config.yaml
n_kv_head: 2
extras: ["local attention windows", "gated attention", "value residuals", "hashed n-gram embeddings", "an embedding shortcut", "learned residual scales", "skips across layers", "weighted sums over earlier layers", "capped logits"]
init_std_up: 0.0196
decay_shape: "linear"
batch_tokens: [32768, 65536]
seq_len: 512
doc_mask: true
Each number is 128 + 24 x the weight over its row's rms, rounded and kept within 0 to 255. Layers, rows and columns count from 0. Numbers have three digits each. The size before them is the row's rms in percent of the matrix's.

# up: layer 7 MLP up, 1280x320, rms 0.138, rows 876-1025, columns 280-319
# down: layer 7 MLP down (transposed), 1280x320, rms 0.069, rows 876-1025, columns 280-319
up876 107:089109125096157073148131159085141114114120157181166093137121124127098079126147108114122158176122120140142115107077100139
down876 101:115165137152109144118160147160163156098128114112108134089150162098125110096133170118102142133109122139161097078126131151
up877 092:127128147120116127133144123142172113093134139125114069131105099103128171114115108107139124122136113141117144171123183058
down877 103:119135121125132103129126136105160108148131141150101133125132134116108123201149135108161136141159184103098131071110137166
up878 108:145078117139113129162128131116139128100163125120158103154117140130156141151119150106109147104145113115087113118108084101
down878 105:126117099141075102097174131114165160148160128146145161152109170145149144161093097119114142137138131100135121115131135152
up879 092:080065135104127108149129109109114121158118129101120120093121142115144186103149123141091129120150167132144147120121101117
down879 095:160104123114112125095119128168124172112145148106102144171139147146149120117119106123122129148160127111174117091150107127
up880 099:154140137108132135122174099104137098116128087118089128129117130126147152135107153137120146118113190150161114137131129175
down880 100:132105128111165165186101121118120074163132128110132149069162109130078132103100166140139130173107119132095128147167122179
up881 096:145111124083160153103121136110122158126137137117146153131139164087144161159134137135167139133075122108138084143136123134
down881 096:137136125126141124128149121117116072109104122106133138121117112102121106141111126130128126132138140153133117145176121120
up882 108:107138130114099148132173119142124146119118143174139082133084079142148149163125128128151143122179189136140165136111137126
down882 102:170135165132162105134098129111115105129090093098111170132123116160108120162103130105116163100079102130126153114122100127
up883 090:145134120164143121114105145132159083147157121135120146112144098149091083112164132179099150157111141149138135132096153151
down883 091:158103136173107125154103097123131107125153131100157094100091144095147110160120176154114121117109152114113132161069197127
up884 103:111153119156147147141139126082101120142152069121111125111110130089126104159129177144162107134116084149115122140147117119
down884 104:121136101156127109096139117123108144157124116169116128132127131156136151098132180149117122138129102159123134150121119183
up885 095:136136113113116104135112115126181113138146109155118154147172133077119122111137108120183135121127115164143145095118122123
down885 098:092094141142159122123120152153101089131127098171130146123115071158161094147097142125147133120134132130139122093167115119
up886 101:139146163134118124087120159080126127139118097108145160143118127105157124115096133151182174079157159144096132120091110118
down886 104:166116142141171143142125078140136145103122101095114112111110132145123108101100128142129055099108123126179147129134109112
up887 099:140141107104128118153122139114146146103113184083127133107141152131123151166154111107118108138125081091105140157081127151
down887 097:156120114148144149125150120144139120107110131130147163140108128107098120081099129092118117111098129108141118132114133064
up888 090:157134132112083114136151137112131124178087103103164120103087125127185123115144148121103152140108140080128138113115146166
down888 092:144096130141143130137160123141143109091129139112125117151206154152104143104164132095140095100157127146111150087100135132
up889 096:119127114149129121141112158154133152107147113107097157123208085114165117088116070113100159119130128142157161115108149116
down889 094:126111092171170166103113128123082119123101128154148108117119150101122102135105140136120108087125154131142142098084116095
up890 100:152136145132123097159141120111139135118137116086174102146135082140101156129089131127129128147118151146099183157137123140
down890 098:169105118132165101095117083127127153114095109153113116154159077134131156128130120163133130169121103170123138124105178117
up891 089:129105130122065130124157123113099093110131143151138151159141118091111140158153119131138146100153110122119119088076127133
down891 096:115158127140141149105191115134107122120109112118173120144113115163169132110174111130088087133102144169100127155128143102
up892 102:137095151139112121157082110092144094147083132055102135113111110107121148090147144110133138148100135116173174129112130150
down892 103:119118146142186168071159111119125110161139174071119102156131118161147143154115164124135112131121113122129131157134128086
up893 100:165131147093132147116123132141141164129118159166104120135118146144161129131101160167119139142169099133142098090142159089
down893 094:137162139130129155127142121125145110087123124120105125119063160131123144137114144128118166189114111120160141130080146136
up894 096:147120127104102141158125113126130174069097137125115126112143149181116082133142122171100155172105164167128128159167122168
down894 101:178149127149114140123111142117150108148141107153146118063126133159141114122129130112075113152097098133164051061180125168
up895 116:159132094144127081122139134130109140118112132131088163112130116111092104094131143105087151150113124168076134132121124120
down895 110:113134123094125068088138124120119107134126120106116118089135113151112129110165155149140144103133173163124079111135122074
up896 103:134145130142124104109124160116062149117142157133127141093147115122132088131160170107090145127112144120117155131147125156
down896 098:129144119116123126127155105080149112120169141138131126138118125130117096100104077110108122166122140147098102116120111142
up897 100:111121103170081132129100125131107078093094129095089098125104139124092130136113123087081146137161086133102167138145138098
down897 101:120085153159122085141123127128112118108166102146165132128106060109162094145133113112129148123097107107155157105146158155
up898 101:141086138110127132169157103132073101102130119105159122121157131121152127119141132115070118121136125115129109152148115124
down898 099:146154134150145090122144107096131144115157163126111170136101148141128087105155063139130158097138129159091128083121098129
up899 097:104139103132130099137091114122134041170164164129168078134182134140137197132123117137137144121099147104133127105112087143
down899 099:138137110133125124136126105103137124130100097128148100118141135098099131133088117112147149102151107174065092125135167135
up900 093:117120174121113154151124127130104098112158124134096110136105094118127181086105163087109135114086149118153147150135126151
down900 095:100112079105200150114090125147158111168143139142154144153116129142101109196097135139140113129102116104188107132110161145
up901 099:113116153136176100119131138140131123121142135139111143117131110153125154151136124140114144140121164124109133143071139101
down901 096:133118137147107180129129127087082117072153121146112117100113131136114142084104139108120170064117119103153161096114110142
up902 101:170137164162174127137172129136108148174166099159134180127126112147157172148177112146101171100126135121108136128155096124
down902 093:141114114129124130155102124105118128116078109147111101129175097113125121154152082094148147135171121134127176134112141110
up903 093:154114134135153118144153153133107109138122152163106088131112121136113141100153164124162109122130134173114141136110145128
down903 101:121109139124131112106119143102137168121148137133096148182145127113136145114174096103140150095122137082123166161157090123
up904 092:123124129143089142131117156134131110107105161130128137155094121144155156168134086117167149130115072131137148092112116079
down904 099:147128111138141130142120121078119121141111137158180099139121137067130125124096107191098148132108095132082125080136110088
up905 099:094122155141134114157164127113129133112182142157104116134130156110087109129144117128165121153161140135132136160155101116
down905 098:094115111127150134128133152107127141101112127124186141138111157154188145113142150114135126145147143148113116135108091141
up906 087:124114137134105115163108114138103185108163105126133163139114145128154088122152161153109161134104094109135145130139135104
down906 091:125156133152161144143113149129153085140135125107120133150132103102069127131158116175101147130119102116160145136089118157
up907 095:107143161090140109118155120111120137147090130130160110102116146076142123145105128114127132130146138135133125101193117123
down907 094:105168126136106122117110114139078116091145088158136098135174151156103133095110098154105112144152131134122146096093120098
up908 120:178100133111141088125123131123131086084138133136141161088091167101109136130169145159138116129136125125158142155108125110
down908 104:140138155132103108109101112112145201147140140121141141103155087140102109100103129121095122109134109159144074131131090130
up909 102:112116160114090136118107156118144151063144119101130172147157105155087084150104112119129137102159141117128096134080146123
down909 098:133099137123146089188135106110115089147157143145151164130125127148146164150104180134130131120096122160168145107143148122
up910 094:099164210145150187117124122112149107135141162113125146080158113149148142123075161118138144140146119131157169096090106171
down910 093:085174132124105127104104097130082099125127140157179101110151140149139116159136169109140126155120140149128123159089130111
up911 098:103102133127143104127117147141127096133109118159154146097166073136165130094155105134099172113118116126098121155112082117
down911 105:120109120114151146094070156149125107094126116159173128134115170134093133102151100129158113134101141107105123133103124173
up912 101:111117154096118112169103142101153139108146147143160117160117122117089130063106129167130097120137155137074197175135127124
down912 106:156178126089146094151123120123159109132133123147122086122091104084134101082089103129150125152159109125128129063148124098
up913 088:120134168135141155149099092155133156148094136110114137154115125115156130131125114131138121098127117104123074111123088144
down913 095:137157125134093076130103123132130093096145120124122162126122138173127118148148126109107108098125168132168123137066102103
up914 093:135112114121139161139115131157140124136131108158144165115075154098145145121075148087117104123117120140129147101100136159
down914 099:159110092106119109114136114110106145140096152100140097109133119100116134185142150113123140096132127127137137109104118061
up915 098:081147160132102163172118102109137127117092132129081136101114168138122114110167133105146141162115149179184095148156140154
down915 099:112105147141131128125146089131147117146122150123126114115147126158092130153138156099153096132128132142160086156095104121
up916 098:143120148140091134149170141108135198163122081152135110112121136086181121137121135101125119131132124195134103096056130128
down916 101:111182065109116121093102088136160111137110111143122164145123125102162115078106106142115112151090119072101151112089150137
up917 101:155125113132137145116130127137125102140156123120136146172108137137153141095126125170145139159126118148088091098109090133
down917 100:081125155103131132153156133142117110100176157089134134190111119128133140204134136143160143100110117149108114134110188072
up918 091:160168152142126157132135120149148132120102118110161146135118135123142172143115146162108177142073147152120146115128124147
down918 092:116116129143115133133132159132177169095130129140123126146115173101188140117130128109141128109125102103131140143161155153
up919 115:123087169119142171133098135154137136108122090107196107138119090152089116152138135141110176132093141121117110073134106135
down919 102:174183145156126131131054124110152080149127127148136131134113171105128120154081151110143123106132092122135136096091148144
up920 093:159136141142179096133164095140099100140135144099117103089128145121148128109120115156126142099080150119144144128159113125
down920 096:134149154107117142130166111132134148124125121139107083130152108142121179127123200121092116119079158156160179112127090163
up921 101:162134121087131141153084098141130177119128139113141156124108127117119108147175120111089114128144103113160127117142147140
down921 100:123078098130083141158165073156125109130134164079146165137163138144127144093148127158106114179133114091100129107146141205
up922 094:157110132147106108168127157116091111052140121097128113127152134122107137125117089132104154159154141141131130118147140123
down922 092:087107108134129115117105123096098098134110123131127105164154101140124139124159094180101173119103124108147120140095121106
up923 097:115125173175130143125147131126116123154134127106178130146160078135110109146146126140108086095138130120125115131134103146
down923 105:126135056115118115140124111130133150193152139111120139132111145137120109120110175104135134182124111167105124110111121162
up924 098:122079101136093132143135109136089147102110161117122141134156141120126112109152128158124113112150123130062125125141117158
down924 104:151148117124114131123118185173118149126067126144150108121139101091127114089153123137129156085123105143120141142158112178
up925 093:183092160107141113139116126106105137098145117105105150137148100098144137132139133120119131158119131170127101126110101128
down925 088:115141112116113106142166143152146136150121115122160130134135121096118142110139124116145122114134177136102154140075146165
up926 092:128105152121142103110079125102141086133109126125142172121152118114106110120073084146136130137161094134107097119136109092
down926 097:133144130117105131115150123189111122105123152155122134137171123096138105118108128093142104098112127125099100153124131094
up927 100:149118137074149114118134110166092071163139113102164118145128094120101169126165131099156113120173118091136165143129135171
down927 098:146096106149141086157122166126112149114097132125110142101106139105131143147153117126098163145153151106158078128142113153
up928 094:150113132144105108124172137126156107144142126152181142138137141071131102137129163090139134136130110159152141118153132137
down928 100:158166122099146160101124114109106118142105093133102163117097144129137177127140155106154086153140126124082110145120116151
up929 102:121100116147140144153122113161131112128118178155158110152105132111116081098135155131144180079113146138127119116134100147
down929 102:158154167124174109134137074135124127167151129122128112157092148128121105167119155128135131104143120114140122143163143155
up930 113:158115149101128135134117109114161112091152123183130134129144129099103119125132110162153141143117113128155139142123157143
down930 100:112153116107162134152110129146117105105123142124122146104118165096125114093162144125154086090131077142120175126107137101
up931 094:153115140094145089160135133146093149141125137160108097119120129182110135151124102134156139134173117050102135115153079162
down931 093:127109130092094112166133130155128136132123136135086183113176141154137142099148155163191136077130118140103127132156146141
up932 103:149115115146074117138116167125123120093097175125138140124120168127145114144140122112165136115174110151136126141125117175
down932 107:156099121137135161130164115130083151127136141109162135130170156106122134116128110071128145166077107124116175138167139146
up933 105:117118106116100120164107193132110132139139153109151115079116106160121151137126134130151148061144115122102130126129120148
down933 099:091076153108118112116105115164142152126128093130165173159104120106106127093115081134097106163094122143135160141134096172
up934 098:125104157092138166111097129119108124167101096129142155141082089118136117140130145136118136169142093100121100088119138158
down934 096:149099148119094116141105111122126147110124118108125111100093141122118147120169105140141117123109125131136118114167104101
up935 102:133100097102114130151116094116128103143098120132122140170109132129130123118127113143104108145128114114117111150111164103
down935 100:145107159134105131178128108111160100124176151115172142132119120112156129111104111082138135151061120081093117134132129150
up936 090:170092186142134142157150121123136110113179160160177111104128133119117135169160073094127138145134148130128123140126123133
down936 092:122146113120101141146126153115136153148138126155112090160133100164149088171155072115093116126122140145161110115146135111
up937 102:151050188142139098131149125112155151111158145175128128135092096136172152156097149148156109144124069090154106135119121081
down937 101:070127118162122134134124150130114173127105132150115121114124149118130112125088135097117142101089130151117148133122169139
up938 102:114105156157076129125152109154111134150128146107123094118147139094118122115125167132108095110080140119103127179111121156
down938 097:125134123175122127135107169130117131134149154164132152113128156151104114120139116136165108150093103125153120121120143095
up939 094:157103104135121122145132124119118077125142113186106102139129123111154136128121114085128132117140131105068149085118103100
down939 099:112116093123145146110161106082106099143128133160141129161129080156124123101121110140132133140113075123147110128099165133
up940 095:109076129130096152144135112174102114130146113124093117146125156126166114129139145119110163128088171129129103125126118111
down940 098:112134135121104114152125122106135100161124130153126159111088072144129124114094054095146163148102105130103153148143153114
up941 102:129167123129112163093105095079181124155095116120159138115137146135104118117158166113121115071190101141164116132126150130
down941 104:117135147084112177145139140140136116123147119133061132116147161148116167123121102124154146150121164123141112094134087091
up942 097:165104084144115108100077137142088141110101108144098069116129129137111095178131133159136116099147129154145122174087130144
down942 105:141130072123102124125145090146144123106157108112103101112116112095135195130156145121138131107125144124136114147147169133
up943 132:130074114121127145136034140164111165171133092117100158075154142081123106103152120133125130159177095118144120134124115161
down943 116:110110157155123094086119135163088142158109171118143122091103103143170130141096146144116155156102045136173165137167105146
up944 088:144138123189148127158061115131101136136147141128114120120135152168135145100162117147120110158141126117103139121130093092
down944 095:113104137161125132110143174172158149147150157097115126156156143123138105104143180103118154091143155113103171151122107119
up945 100:123123119163168112109123109110099148141162126167181106137118103086164077158105191110134102118104135111126105170112133125
down945 098:107151112129092153105131135165088107145098162147110168089121106113178162176146097099119142142164130150108127131122132114
up946 105:123127106133121145106109139154131114204169127127155116117120115136187102150109092117142169136110135153108132129107121119
down946 101:121115187153115101114137127185163155109124170102143118189149133129121095118158153138145122112113105112121122137106153149
up947 103:161110160080100090145133126127149117129146119134139104121136078108155151140105103141148103135122161148169153069096093128
down947 101:176168104131107070138147115068086138156118098132158099077121138141131159118125118130120148147110132089141149129132124160
up948 105:122117131165146132112153129168116127123139139127122176119126113079167144101112103102163161145128110102100143086131093118
down948 097:162125090149106155177131162134178130156145103157123148143103153121124152176117146128135153143119154118131102107143133166
up949 099:134095109144164145112145145094138144148087133127138162098123142108117160087131111117184164101097125144186125121123109140
down949 100:140096186162127144123119134145134149128080096108145131102169108106088146107118086135164112096086145090119160104121120096
up950 110:071126129145104114096138153081098116105092158172073130100126170183086080129144132131152124100145144129141156095123126150
down950 103:094071135083143098101095125145127111089119124143183110152133149112166119131100120136119171195136140109122127151129193125
up951 102:104155121102128114145132137128169109152106115120124129125154113126145106133171118097127125147148157154088079179111152138
down951 109:134143147095109120111162114170130147155142140121140133128117120143164138147161122115123150148130139150149129136161127108
up952 097:101095097138079137141117102114117127126113090139147101143099142113130144117102141137101136166124134119126148119180111126
down952 099:093101093118087090147138137107134079122151112133158149172152121111102109137117134111129166112142127145109105152130170163
up953 101:130124121104131102137158134165121150131162103125138146126126129113128159106151133133139137157129081134156124114117118131
down953 100:099074107101109151141157175099101100108122174117143133174165118103128111144139091110081101152139133181137161112140088130
up954 095:130125127078143086128111141125134126134112106149119147128112109122106129097082147163137123129139120099110152117127141111
down954 098:113121108133112132163106143144145131117122124098077115130116114119120141127141084163085111110158154121112164107144121132
up955 115:143147119133111129164091105086104159155141175116126146093087124160099143160146079115126094071110168100092138134140151153
down955 106:166112172111159141192111079113123138095142094119139139177106112142094117107106125091156074085152151060094117122127123122
up956 110:144086153095095068142135156127071128144169124128104117166132121123093117080112116147135154132151121101125167133103148099
down956 101:114143154142117078105127111093118146128107159170125076114152114093142081131143073157131151143139159108131141156142128165
up957 103:083113157143109107124135081119121130140146128139172155108119164127166098113148141126122122125132161138145086128144086130
down957 102:131169141112114122124148113152145107091158079095129142114137167114127140145157103126127174139141139133111073115190145117
up958 116:137139109171178163184166111135087096143155151152134093118133095116133181123164133113125169131133101121113117136154135109
down958 110:133107104099164105127133077133135151125103184136140112113111154112146100148107146098163134148143070111134127139112126113
up959 098:151115130104107147145108108135100132077136108130097118107122127138114128150133133080146121160128182144127187148115099171
down959 100:131134161129124122109136153153157137111144167180136138145129146101138119142105144128165123104117106141136128144182134118
up960 098:167139159116155147115149164151110131147167128087101116128118126163119181124125106154133127131095095134096158112143098137
down960 104:126122101149122086141184109116162100142151112120105155113093122138105140125153112184145158097119080134115118184116175126
up961 092:115070130121097096130144107132078177158083137110109120123147172103122110084144076143109088091141141109135112102104131092
down961 096:140123115143166140117138121134162136152142148101117086098091087105105127098125169150146118124176070159143156123077136126
up962 112:155155160131157133139110168130150125130122139122146147139145125118119112103134115136095140121094143123159153202122133112
down962 102:110129119076099135083086118148132137133125139120113097105134137144146133119107109133113121117153134127122130130145084124
up963 102:138132113121126131132112094149114102114131124113110151156124146166136131148124131135187180138125172161123104115143130148
down963 106:166114167132118130114092106151123117132152144090110097128140142098145143149136094131134149126126145142130124103149109107
up964 091:109108085127134173151148136108100100127129133100103129137132142115119147107187100130131163101121154110096139105113122140
down964 094:146100111126148120153070144144159167137131128107164151125104108131143142180120116102107105107131111112138109065095116160
up965 098:122093091092150134122153073125161149137139143122148089145103136111123139101116155098107141151124103118107135120162139117
down965 095:153069115115118106153097107138096137179094133106148134164134092130107117153124111127152128137115185151101112123120127087
up966 099:119138178128103161097079149131116128132148121129135147114137131099104101128185131107125146115164100157092131111096128134
down966 103:135092137143110135156121155150145103110152114135127148102135114116133128107123150122157170109085155112135142125149109112
up967 097:132164121139129070094128136117112189085128110102145054155142112115136106095168152124115130128146121090112133101146098122
down967 096:097150101146103105106101089152175135159112087088111111102112140109118111083101098172160084121120164123149108087127107119
up968 084:188100147169129110126167119137137088110103114128125154131139121096103124165142105149093142133093114112152124111119094101
down968 091:104119109151162110141156133106156167141148112159151146133166130127109132132083116103134100140179138110114126161093112093
up969 097:143120155117130172179165139160147081162127102108136137102122081161157142134079123149158136088161081119138123071154108150
down969 097:082168180135129101100123140151155083145122100106157129155113130188117139115114115129127108128131113126144102124151166151
up970 114:092096153122138161169129132106150106163118101140111122146100145139110109104129154126126098119130144137180130188097125104
down970 106:139150144114106181095170161120140136107100099116126195086145135133112107126136136113148115099112103099164190144165144129
up971 100:092132136119119141141130114132126134132103103130104104120143116105173065116115195127105134145107137137128086080134181149
down971 103:158201142166177154142142169129084086131146086142098091099136123099118147145141152095089111141106140140101153173107116122
up972 088:172126160146139156119096108126106153139127089133117118136158097144088146098143126109098121104102126142154161107137098143
down972 097:094101123142170156161194115124132154163073124124138106165121111081103090187100106099139135114112141133134157109112095109
up973 113:138161121105125098088159100104101084150095122139142168138165158143149101173101114146105119096112095151129098166088123117
down973 113:177135150158177091142112127130126116143125108131106108123129122104119077109125124141121132087166076096154142146100128119
up974 099:137094146120126142126101133110107138096140150081138112124117101108112112147127129100116135145150116165156159109182116108
down974 095:162164136127168104170147097111130092093101118134123111150143158128112154093127107117137143149120097119145130089069106155
up975 092:129120132147112112137157149152148141102147089088098120140133131123138124143161123121132137064137121145144142123147127177
down975 097:153161117121119153129131118115138145107136090119108188134129153140077162104138204158100135110126113098112163133158117083
up976 101:149092146112119132179135149091113100151123131134141095147055116121209151121097138157153140152117117134136155118132130135
down976 099:160140126129120099125113170167142098101130144097121102145143124171150088121100111117115105147134147131141097134126138109
up977 097:133097147094137086150120126099135111159119114141137152122161097103118096177119115092099141101135076107099139106115078103
down977 093:146138120116120123131142151103096122119151131090149135116115101107125150104121110122153144114130106124123104095123163145
up978 096:131071108088126122112128155116123096133134133118140122126111152072120137118131114162114093127167107061103125108178143110
down978 097:134210139115104149121063109157159171098168112176107082116134122126162096099155135111152117121137131158114110117161140081
up979 105:124125129154160151105148136110122137089196146102143104106104150128104091102159133118111120128112133176134126102129147089
down979 099:121116119117131111140130078143140126168118134079125100106096129138132116092117127159136112118140115122097127134100172106
up980 104:099158161152113102122105176181134136099164121138127113118134154141122140097149128108125178160069107112122139120139102089
down980 103:102150128142104090126101143155163091105165133129104138117137138177122124116163127122125135115162117131105124123179119211
up981 118:123134146154134141151138146112122126146145106124117071099140132087153133096128124179125154109115149082121105147149106131
down981 107:121094167136137120152128151115088143081121163133107134138179141112146159172140075126135138099137132128116119165154127142
up982 093:129107103193154140182103145100152114152119150119157163179118110183113121144137166110124116140087127107131163169104135130
down982 094:112122111111135114136139072149114123111148106104135141153114091145138118148132137115106111193104136115115189095154165121
up983 107:091053132131183169107119144131143102132112119111132107135197155166127104119116098129128099125106154121172103127134162137
down983 097:121118137115087126090136135123101176124106143133090113113156140155114067112126119135126118105137117138097116134110105118
up984 090:109131137140147138146143131144126135127127118117101144161137134116157110122124180138139221106116134130127151117131120137
down984 094:139103158185149154087110107137144148175118132151129143128114110157101182137141157123142101135102082112119082144054174118
up985 101:103132088093135145158176154140137089108161142112102116100130126057127107142128073130143107130117124147145139148146115153
down985 103:147120141109139112154140116128084129114113105148122110152106121140143134073122067135121119173141167140162144150120093099
up986 113:130093117116135152138125132165154129164172149117136159113161129165151113133152111152173131126114147082072160131128165116
down986 103:158067129106106148111130131152134151122112130125111148189151137143131084139148126141140134121106110105085139107137129128
up987 092:148115149145138144093118138063082115122109114098139152118134070172117101141105145148103135108173132104116123175126124128
down987 095:140149158143147134128127102101122088136129132135123082145125134164118169142085142164130090128164146124131178114116115082
up988 105:111087129159158150150112093102127115128167139135144134135095138121110140150108117100182137140104150139134083144103123097
down988 106:159144101148122116140116090134077086130119165125113095092141121134073118169142131162129130125151131107117101117124099107
up989 099:126095122099152121105110105147154160139158120161137166138176101151115133127127150130167125131099122123108105112148144140
down989 097:094150103147147163183112120109120121122144122140075152123152130090141104160095164144117118151137172105108153137119098158
up990 109:130093095148097160138139136117160110139078128136125123076120127114081119130091144116158155125138107131138173147145150103
down990 099:097141170135136107104097107158149125160097112161122145141095136119185164096107119107131100108197085126105152151094183168
up991 091:132143142138101141142124074086127086092119114159097107158136118098122155127105104118121160140117142096135134123113149141
down991 096:117146155170125124139154161103155109136132140089141094081105129093130131118094116153120102101121123110108123129125150140
up992 096:075133165124112150153092149115156076105149149134143139113139159114153085112143162124179168161124112117155135105124097115
down992 097:127115131147139089147132115133106092114162079120069118115137158116131154088079196144103133153145162097113155139101096127
up993 103:148138113143099133081132140124084083126110116130104134094132133093139146105174127112123175137135119102136119157094102127
down993 094:117098107131117149104108122113125182129103149124118110159135137092130084127132114095145090148168174112106130105141135164
up994 104:139147080112140184153148120107125130122117085124122117122116111150160122100065136131116145092151192124121104082159144128
down994 094:111093116130114103158140147123079147117180190131094136145122133135129118127078129153146092123177146149136116104134141138
up995 100:157174110124132122114132131171114113159124129136131139147167116109095138090108093147154153130155097095128110114168121103
down995 099:087118118148089097129119143120134163179170093136088127137105147122145126111131114117122144145124151105154114147114096095
up996 105:127143119142138124145160130148157159103128158208140184135110072159120119137117120152114131106115142173116126113154116106
down996 095:125107189131143117129176165126141136096153116122129156140095113105090122114144118092120166119144145122132112133123142180
up997 109:116117146095125106130100115169126097152147085098153124129139167097127127115160148149117141149119152100142138101147154136
down997 102:100086098132129140100138130115100111111106111106141112106165146144148121106070117091126156138109133156108129120104111112
up998 100:117089103202095126121127116093106158129130080116084097139124104185168116147143088162103148087091106100093138146126117115
down998 092:157128126165111146107154177087125134151119112111130087118133128165153121186162143140153143137126131145109142146107118094
up999 093:099141082109123131117116131143155121125117131124156169110131147095150142109113157166114093092151132145101116147137115129
down999 092:093179128127152115093200106132119082153093138133152126139135126164139101132108167170147124127112139101115122099100129115
up1000 106:158145097125092116086091149121112105124132130170129127145120150116145156117145069141126159089173099107146096118131132127
down1000 106:143149078113139135113137155087142139124109197141151188181120113128145110088147125167125098124129152113105128109115150127
up1001 107:109143131084141146114087107105168142119139129127137133176119146131197134122189092155144172106137138155101108133107168119
down1001 105:194105125149113131161117092099098167097124120136126109116110128133114113146164118135119090183097125106140178143117160116
up1002 097:170140151124138137132148134143084134088132134121089145157111109140128131138109136142101108127124080167154135135082129122
down1002 109:113107149161120151124134124136145164134147140122131123122129115125139117139119116163135088114144142099118104126138135102
up1003 100:130154104162116132091143113137140121148149166116127151138128113146132134158170118130071134073080144099121134116167159148
down1003 097:097127107185111125116151156119138150132146147152166140130121132113130139122111146120114119129157131118119136109130128135
up1004 096:134133102101074107085129137134106174162158122146130127136109131107111153154104131124135126150116135100159095148123148148
down1004 098:166157117109107170140091154141169137155125087117103109142142122159104169189100114086080140145091128123100160142093133126
up1005 100:115166107116119176094115146115126151094129119155107116117120124137138121124094105111144142127141148112128122133134125144
down1005 098:111139125128115118139124135129093117119131110108152115152134158168137128142170100117135123129163105147156105161065161111
up1006 114:118127168117133137142161105159064180140112132103120120107116139108112112119105133131139155122182139071098100111114159115
down1006 114:129154138123147121130153136144105138126159107093130136196146124114115076158180134135098128132111131128135132114109126124
up1007 104:152146146138165097151126153125124149139152071145111123142101072142118105118093084138152143133170134084099167166139132129
down1007 106:105168115138135132108113125108113124125145130120095128103118088096102095154137128119076133127134138103137185146126106152
up1008 106:132084148065093156151133106122123133117114149114135127113133100101126100107098111112166103117154095115131112092186148100
down1008 105:162111122084156180165107114144139108120124121118133125086102134135126102122139097100135125118120117116142143117136102125
up1009 107:175110141107112105133125152104159136146152111161152126127109128075106129128154131150134113128133131147094157072062122141
down1009 105:147130102165123118109140120144149113093157128116109144178128118103137153094089092119112094135142107114099129146132111167
up1010 109:125089074113124138102108109128087101127160123132138154115121127111138136148134151127136135078150137137104154133140119099
down1010 106:124100160123147169128151117144106109113144121136120144124175104119158161140086155161090118132078108115121124144106120167
up1011 107:147087183133089131130119156106114119139114121143078111155146100114175100143137118139122097129129104126144146092123083185
down1011 107:139124119119116100124163099109154171132121136123122139177134126098127134126118133199070136117180136178146168139127152115
up1012 108:120093109159140150092107162145155052174131114153128126135105137132124069098124138151136112150165146126144123113145133142
down1012 096:097088119136071130104111139135128143158136136116131138137139130103162119150142171132093118155138152109099131114124131166
up1013 101:121159129086115117128091118110124123131115122063120043105144121173141130128116141060119082110130139128106082111138121130
down1013 108:187165148124108142127115106092096101097152145095081154119124179111114095133083120148119083174142159136100131121143135114
up1014 091:152113143131124109133135122185141121130142135098127127159101136145139158140125110121075124056095155146123106160141137138
down1014 092:100087144174158118106156101115133141113139128135154123182116157128152100131112112108106165124129139105082131116106141105
up1015 094:145123135149177119117079144134093145161136112136146099126121095165139104101137091118143121184119131136159137141108137140
down1015 094:125155146168121104134159128098130098107106121114110181121115099157135109148140136102140111148123142146131064145103138121
up1016 116:166161147145082149144125159092092160170108128115139098150159108125114109097136122128138105147160124107126131128096122119
down1016 112:152116128165123164125120197092135144127108163156114126133145142103143098148143105140119111125121121146120130123122150104
up1017 099:135115122152135128128134134089155134111104154110103104134073171108159182090094124098124148120099134100154145120143102122
down1017 101:155131155158104181115124149133165143135122130118118134123136119164116173154111090119147136118109125092145155142119118108
up1018 106:122127152148071106152124145048134119103119092161144119132140116098163114108137120147097151137138100119109109164155164173
down1018 102:117120133132101127148119116134162123120141158101120134124106182103122136106115147134121111082128120131123140145179121161
up1019 102:183099140137107165149137116107125160107110145120151125112104133162101079092113143121119134129120110119156151094076134086
down1019 100:090141129115111100149147153123110152087145146137121125138152119130137176111141123116110094102127158105122115101135132119
up1020 097:123127079132147105124139135097111101098142103127136133106132086157096131159135103183080119112131170116096130151120123105
down1020 098:165115195154124135102133123115129162117090127135166107128160129125111094101159142100152137110092123095113114136138144137
up1021 105:141098115128121155149119157104116108116159129116122132178135091139166133130090151085077177132154105149110132115121132145
down1021 097:081092088104130135132139111124163150130101119145122129127092149150166158161156114136100138134107175105137126133131156139
up1022 111:145129126095095135145102176104143145154139140144134163083127102118112165140130095142160134137103127126132147108107117064
down1022 101:148162091125121134134157133140107111139082132100162143120146134134144131126172179115134087110124160152109149131143131139
up1023 099:085054166100120167164105135138106120105116124164153156158114137112131093089136093151118167139106142150104159112119168127
down1023 098:134091112129129123130124126163120119158158087128163076142148115192109117088160112126126131123109098126165088148131122131
up1024 092:119105123143137127144141141144140164136145123162121147130112107083125155090122162133187120133128142123130120118145115153
down1024 100:173176123109100078177112140142131146159129114120127132172167099102068140100135094120119075126150123149132151138142152124
up1025 094:185112093136137135118148154124098121103156131107109147156104152132104099142146154134142166125158130145152129113094167114
down1025 097:141147153148106116122106104135141122122098082105120097163108121149125131141121103100125130141105140091129120118162123163